Weights of a small GPT-style language model, trained from scratch on English Wikipedia.
Size: 26 layers, width 192, 3 heads of 64, MLP 384 SwiGLU, vocabulary 8192.
Architecture: RMSNorm before each block, no biases in attention or MLP.
Training: a variant of SOAP for these matrices, 715M tokens, 5452 steps.
Each number is 128 + 24 x the weight over its row's rms, rounded and kept within 0 to 255. Layers, rows and columns count from 0. Numbers have three digits each. The size before them is the row's rms in percent of the matrix's.

# down: layer 15 MLP down (transposed), 384x192, rms 0.215, rows 373-383, columns 0-191
# gate: layer 15 MLP gate, 384x192, rms 0.224, rows 374-383, columns 0-191
# up: layer 15 MLP up, 384x192, rms 0.218, rows 374-383, columns 0-191
down373 104:152087133138129126141168160088146143130159097183113162107115148121114111117136151113116120160133163114132161150174149117152157135070138132148091098100143141139115137151170134144113155173105103197137118135077162140154125149116102153128126100171129089105097056127137103116160166153148112155122131092088154115101154124148154123104102139130102126124135100129146107104151128086110120119120127123164145145097097123120163098124150142092144118129143084099146062151141116129164105152107120126100132125132117138130103120132159151124151129130130146081127119128108116107095115083114145128
gate374 099:121098131110142122143121124128120090162139126098132121086105163081134086090090116105124195154119116132169133162104167124127123098127090135120102135160154162081146154193156132112124094117151090128123164102098121136133135143163126121152094130132144113148150155139151128151116158110138151084131148164110143120144105139106136137160108130185144136116147138073131157151112158123137118124102122108143146091151127129118130135115137127158105128090161092134140153102178136154145090093102135104126155119084114126150151098148092112111153134129146140112116114119140104059122129114191121135
up374 087:121104121089132141115133182108145120125132134131148089140110128166146064108113136139124137139160111131138168155115151102115133123141129172086102145126147152126134202116154086091102127121119134132116132111080136115109149087123119141181103147126148111133152118108112115143099167097128121128150097108151146057147114143140108131097151102109120120153134112122126167120095110114147100148110126133145128057121100134166147127113107125167124152140125142103129143177173128115098089107159163118111100116154104129164156105120097136144096111120148129099114078142136122109091117111086079110
down374 091:156110139108114160151173136104141135157077148146101144138153103116151126123092147137151125123127100109132120089150090163138116166113146122144102128106106142159164164137052128106174142132136129109129097135198158129122123101100117119116147141126105132107131100145118163129127114148129164132155146173165121146114090091161125135109149143146113171160124102160138143139150145090154132096128137118117112067129138092194104139124124162099127095089104113137133105139129142121111132124114107141157120102155170123139156106112137110160141107130123123159126155207130117163123111125133094097
gate375 114:060204105148140147104133129142099088107117129109080145099081139128095166142114149111099121108142166111180140129113088163111129114125130151151122113109164124121100157123129111165161093108141121142138102134120101111153137144117102129118147104157120150111132119156092131139090109136112091136142126091158143118138161137146119115083100162086114152127097145142127091133110117130079132118102141115155141129177178128145137104111195126129119127175102165155139153148118124182148094165137126126122112146113109150139115131150128150111136145105162136133117141085162178130127127126111107114
up375 112:072152145122103145113155117110044141099104174136125139095127162118117131104114100107119133106144152166111126138145117160094146127123100103133149153091153159172129138161110071119135107146172122100113178176113103122140176109130158084110088091133160117196142158126110118112074116109106110125120103120133148152178104098068115108122130095161163141154121091108100150122124145122085162091144127148120122122101140124120135144111118129129114112143128138132129136139122120134106115113116147152125133150088100126128132126093110140121131139086149101159151136132109143119107160111102124110
down375 095:134143126199166120146119153135128135122127077084130168124109140122141157124134139092094122128181140103124135153111125139129120112115120128123160181125126147137154127116171090122145153092106141103123176106141115107131193132138130095148085099144147115098135122129147193177135150116157124155140102138159151110145101109099146113089075143162141125136150126139124153176129116155134131125157147160107116135116114162112115158106186113141146117160101171129138135095139137117124155081138162116117115138128141151167126154108127129114095174119141132108122107112105182122106133101096131168
gate376 094:149121130104110114139159113156150136098101168127129129124132104108123143164100136112095142132109105068194116126129164129140112140127127109110129143117129118122096161102140101105115096125144145116115131102140137101134131125156099095129132141109119117139126161138126144091097156113174128102161132126124136108094179098131116112124116135191144077091122095130138141063153122124131131121112113135140101097110091102139115126080124151107136120107161190136114054126144112136179159139169125082141096140107134126111124155081147138150120189141154106160098171124120087105112138123144132116
up376 101:177141136094153159145113109102117139130155130141123154144085103139107109174129127128138109139154119133109156118167134134096120117103157142148156125130120134129101167093141111142121126099080138131131123154053131104100109132133163152137133165130110140149134082121120127131129119154093123113104101102128188162143108133149143119146183147112133140122147109108141143150164147128142127143066152168149085164104105102152153129102127115099157124117144099067108131133103122094087131128125072096127115114125164110084082110086106133116136141108102136102166133126144122127140120149163120065
down376 098:142145145123153157132159087160135128146183116126178125138110107143131140136139145167106099138142122154160118100147110153128151099119143144117147165136129106105116158158160138139155130117106153089116105112128095066100124101152166174080143168129147125152155114123106129129123094187176126106112098145108104093139178138157114120163126158152147136133159136140132156163169159152158123146157157101122094157145106131112102133120196095129140140094140110117138112120168089135114137113122110107147134154132189096144163144125101145152136132120104104089149130111154161123144111133142121143
gate377 107:080158164091138121135098126126138101148149135120144121143138173152106132115130116075116150183159138126098107158148098107144147106120094121137089106137160128111161140148111144138150141068134110125121132150111122127129110115136165107135163130142114135151083153165160122154119120121117087099143120175117096166131101157112162152107157163143127139164098163078135158105152136167125184121141124109115072130111123141116124081096160129141108141129082078090111113131136141125131088155143138127102112089148101108094144129098124128134139102123140094138068146110157132163129128144130124159
up377 095:122097111137159167145114099162142119146123137166143118104111118115128164115114156158129079115135160140195140098123109124157137125169108109082150145121120153080108131110138117152131112131123154118123145133119120139099139178153123131125097154131162085129150089105100076135171149119121139131118112132121156133138144155157161138151158173076148114103149125148076140108130126118155141124098133144143121083152134147066108164111083115126133147167158152170131107142123135172148165127166131152123096122141159107102134173152110155125110178161122159117147089127142131126124121154126170120
down377 107:140131089132114135118113182102130144134107142112132111103161131123123129133110159178129133115143140142187153101136110130102143139103149145113134121128128125091077104068125118132153149164131124172122139131126144094135139139122081121159104172130126125086087113113117135114142107086154127141163183141134147111123157178168138160152131132118109107102157142116152105165123125112130112132093139176118121075084177068123135137116098125135155118098133105195140135116150154151142143110150111147136111136114109127134132126116084134172138094106115167175126128142058142105120117121124135144
gate378 096:152136110094153099110145161115102140100125121117160170129109148136127163126136127149177154137144111144154138166114152144109115164089118144150116144162109136145158150170108143130107093166191152092055120151113161146117108131116107145154123127121148118132122127136078085059154151124154145112158117120168139147150141155093066123165143117131084100086116146147167112123102122141148165124114100097102093152112125118133150118097106146137129148091155136170135142158145077104125122119112130127115119123124120113139148111127111079141146133166124112138111115110151124144091123109088104136
up378 109:099128129145130167115143142150096128140121139149164113140121138104097095109091106104113153100145117094110096115100110094108103141141114119156150149117140110114200099156090180093142074155181152100127117124124089085134144141135090127110148114123111118106145118137123135106174109130143161112137127139161128119099162124120120107112082134127128130144096091123122102147082098194149119121153114119116115105130118102119086153113092137146123106142109152100091099167109153167105119129166174110102122097116104107127126116121123111128122129124070114125112126089150090121134130141103126193
down378 103:146147116098133132174131165132096095165125133119154118128109108103130133137176093100164086141102116130136145147131154160130142137110128140147142134146131129143117165126099120106150159115131155112149124143142082160098121098136107125139114126148139150095111094155119118121089124161129142101124156121114121154160156138109126121137139103139075140111145143150162152086159106104133171115089104167120136160114110158139172125111052145123166147094190117149145138120177134118166146122112121142131131155104169131130162134134152180119123068153135121122161179156159097153090150109157149118
gate379 105:114148139135117108103112148108106146152116134128138146101162163157172117147147114147124098138133134100118135128109163117124109122093094164129106125138168137145094128141101120165142124136140131137141102129133135132085141151148127145116132152130103128133142180132130180139125110119140092101147122167084160118083170103112137116110105114115143106117098133137101176054095099127124114089200146111108106147142128136116111080118122114177137116133126164159117091132115111159188154103122099091094133173143109121104154096153106144141154118105180107109116089111124133117122097122087153165
up379 099:104120162139174128099118133163117152148117120120137093152125149135141168139138171139174130112135084110134126113121122102150105112158121125147081129111136128113121141121136129122139082127185127139180138102140161132095158101081141174142100118106126121105148128117120146114151118165128114125072172131157096113134099128142148142134168122126166126081127091087122112165123138104118183178139104153133131124121144117120157146093157115114149153162120116182148138101124135139090137138145154150151138131128139083103131086144127164155095121146085186139161112084115097162146127133158105123
down379 100:117121142174082146133139135123087105158125085097073130109134130117156146113113127154121136147143117135158104118122122050129136170116108122107095146097165120150091142132163125153100135143152125094124105126121183144116094093135130125098135131110142159090146121110140096152142130139119144095117155132091116112121164107154090098117107124169126142078106135144094139068147124134137137105152085159116149114162112120151137127165157160146139124185148086138133170174077135139134119112110107122087128140142101132141125141092122167117122162114116090102123088115129118123151159152137157117
gate380 097:094127074152155124155123154185111113129141150141125095177124092112148106103101128097129109131158132169149153124178123102128126137082134138109121137186119104072143125166108150141154141122113159108176128129116121124096141119130115117137153104175141135138140124103098112110093150119113131144156132132110088116092160175146130102130104124132160127170131113149116141112126139132122122122116116089148152174084086132136196151092121155112145152170157137087111114103113095151127116157128114137134128137110114101125109120114132051136112150119090157153124111143136086131134145151153129089
up380 090:119159153123157122172125111113137125135121134143137115148120145163061131086149120157083144107145137124129138149131118134136117121163114126149139146157137164112134151115124157127157123109143131132162166105113123147128160107155081086098182146163083112173091118114140103143105143169135171128152120125123178138094148132111087147154121153124113170144069105117126119149094121120096066136110127150116115092114098096117194127132125097105135169172126139103092162101156108125123133149139144107119142105131137164164084119136134120116155157126090119159133110143120095145089121147139111145
down380 095:125107160159182122132113133136129125120137167127109121121179124121142150108106081140131121092085143133111105162120120126108128161102115114133148111191117136147152104116105175135094121163169102137147125109132193116134115097104141134130128103147109080121184097147134150166099115193148138127169102117086129117119095130111075150084144111139114101142109141129139163135128142089125119135123146110114140114110082131100141111094111133118135144122166130122128097148103104183124168107145117105117118105111136136160126164121152153145140156109077086115130094097160136142131094124136173121
gate381 103:140131124119110161125128179153121123116107173120114143148112087123143090084096117202104103119148083108125130152128122124167152151117112069122096129117077143095114148107111143154123168091155129140137116136120135115156175130102134139105095122128118161108116150146137162108145105107137122079124128078139152154168121142161136154180144117157147111094101095107092144145093096119135122117146121178115133105148103129143106139120136109156156130123110137184139095109104118139134123143148151126185071142125165162142101145147150096130110136171106151138116118129120135100152138125154132106
up381 102:134146149117172141123137124142087087164111157142141148084137097144166121107118089107130143134157098166126169148152178130122116122109124129122126115148147098125135109129132123110139146071121127125103140128126090139102089137173181147148109134136155138138182095098143130132144114112165121122148075079124106135149111121133138108122163094090126116110129097167123120146142149141167116168169098125098089130134154084108099115165086145154125119110118102160127122096113083106131094134166133113113150103103099112168162169143157104115124102156107119097112125149121120087156143104138136166
down381 108:138086173118105128116103118095151105097112167121120152077108065126108143123160064160134151110166132111140112094168071121121091095104131140128119128160106065144134117117160153117119146089129120140119169113125145136112130170156131145129126152141111094128099135145174157135101126116104111121136142105156142126161095098145144157142139100124114147102166138145114143130129135107140165126076116129130113086133147097155148089124121160137147115153137143121104136129094150146101145096096071139152118176105146100185144136102124096145157129123146128130104116140098114114139121159136141089
gate382 099:124101110141087122127144085113126114153099149080106105099098148150129172107152076154103097104119120171151134142138131110110125132132150080112144151129133118157082105150135160177098153147164141129130104127084129103090111147139117125141118156152137141146141132103109102112162072099143158106159107138135120150153109129150092112156143121130173123119146177110141145124114133131156130177124096097145157131176127153166173107088136139120137110136122143167138143117123112090136105138132111073105100113139101145161114126154125142109094142110169170177129111105117120119149104111101179127
up382 094:136113127115147134143124124132147133103120101076120126115057141097100180125136096096133178116139137170181126120171167174147124131119129137148140126155136130148166137094135147117154119122136134129132117188075104136127123136101072161106168119128122120134117131115135101145163165166127150130114136136145098112134134105107075126167131124155114120134112170105084042126162168124129119144140133155111137125099130183131121140141125130111134108125150176122125083099118151134118139118119113117166093125172124117114167129115140108107114155137124157116158116113114108113163141144154125079
down382 096:125144156108115152128094139130152118096127097110153102135114038095129122113133102124089167162138137139128125158174090127096097133111151186109129137131093103099140166150108116153158143164170125133137118097106105087138146126131150085098100107109154130108107124141117123158120125185142114139125096158147140191141149128141101136134113127124132119125121111133145130090142148110102130152101142090151087110170130138131162133136139132106095145168135151150113134125127106183091164144120096086175117121128159141128124158143119171136126158120171155126165126174111150137110098137130137137
gate383 101:163151128075120120120098169127162115145115133145138114112118142125132160107089116138146114136075153128101163143142138108090133145099121204136113115110106169075098164169133111133139072155164120147150167103136130123113147123138081087140129132137101106147147139113105111094138155156131108107098102130140105147122129139156117197096119127121129137132127111113171131155127143104190117114125093109132143140054093110138087131141159103112086149123085145141150124144135122112116118115145150135137170161111104103150108156114105134109133142147123079133111128149145109116136126140105134170
up383 097:130147119149128128134126128153132108147123100119132111090129102098130166107172147133141109071169143131143121154122174151107124095111135161143141119141135124094146115115127145110129103098093110090155093142162120140090169180116131112139086133097162133130153131122129115147159134108119188144139135101192095126114159133160106080108097176161146130102137144046145082168102134127101125127101140115099125106126122121147140131083105118123128142107090141111135156139109165132125102092174130153097138111144096117143096129157134157119129119132136098108114133074142084154113120135113160137
down383 095:124132127165129106140145122125150123085115135132161143157107120131119072146141148110129161154159075136113113141093116133135133158156111093147162106120134135147134136125144130122133145134124106090139164140140153113184101099125153104104155123103113142125138119167133179114146156101111076153113148138108165113138146126150149126169137130111086145150127153169117157098180080136106142120201121122174121115179114133108122120126059159116145102134143113117147106096140150153144128118121096187092110181108117157126170119110131095127115134118115155122139138150121143133158108087165127100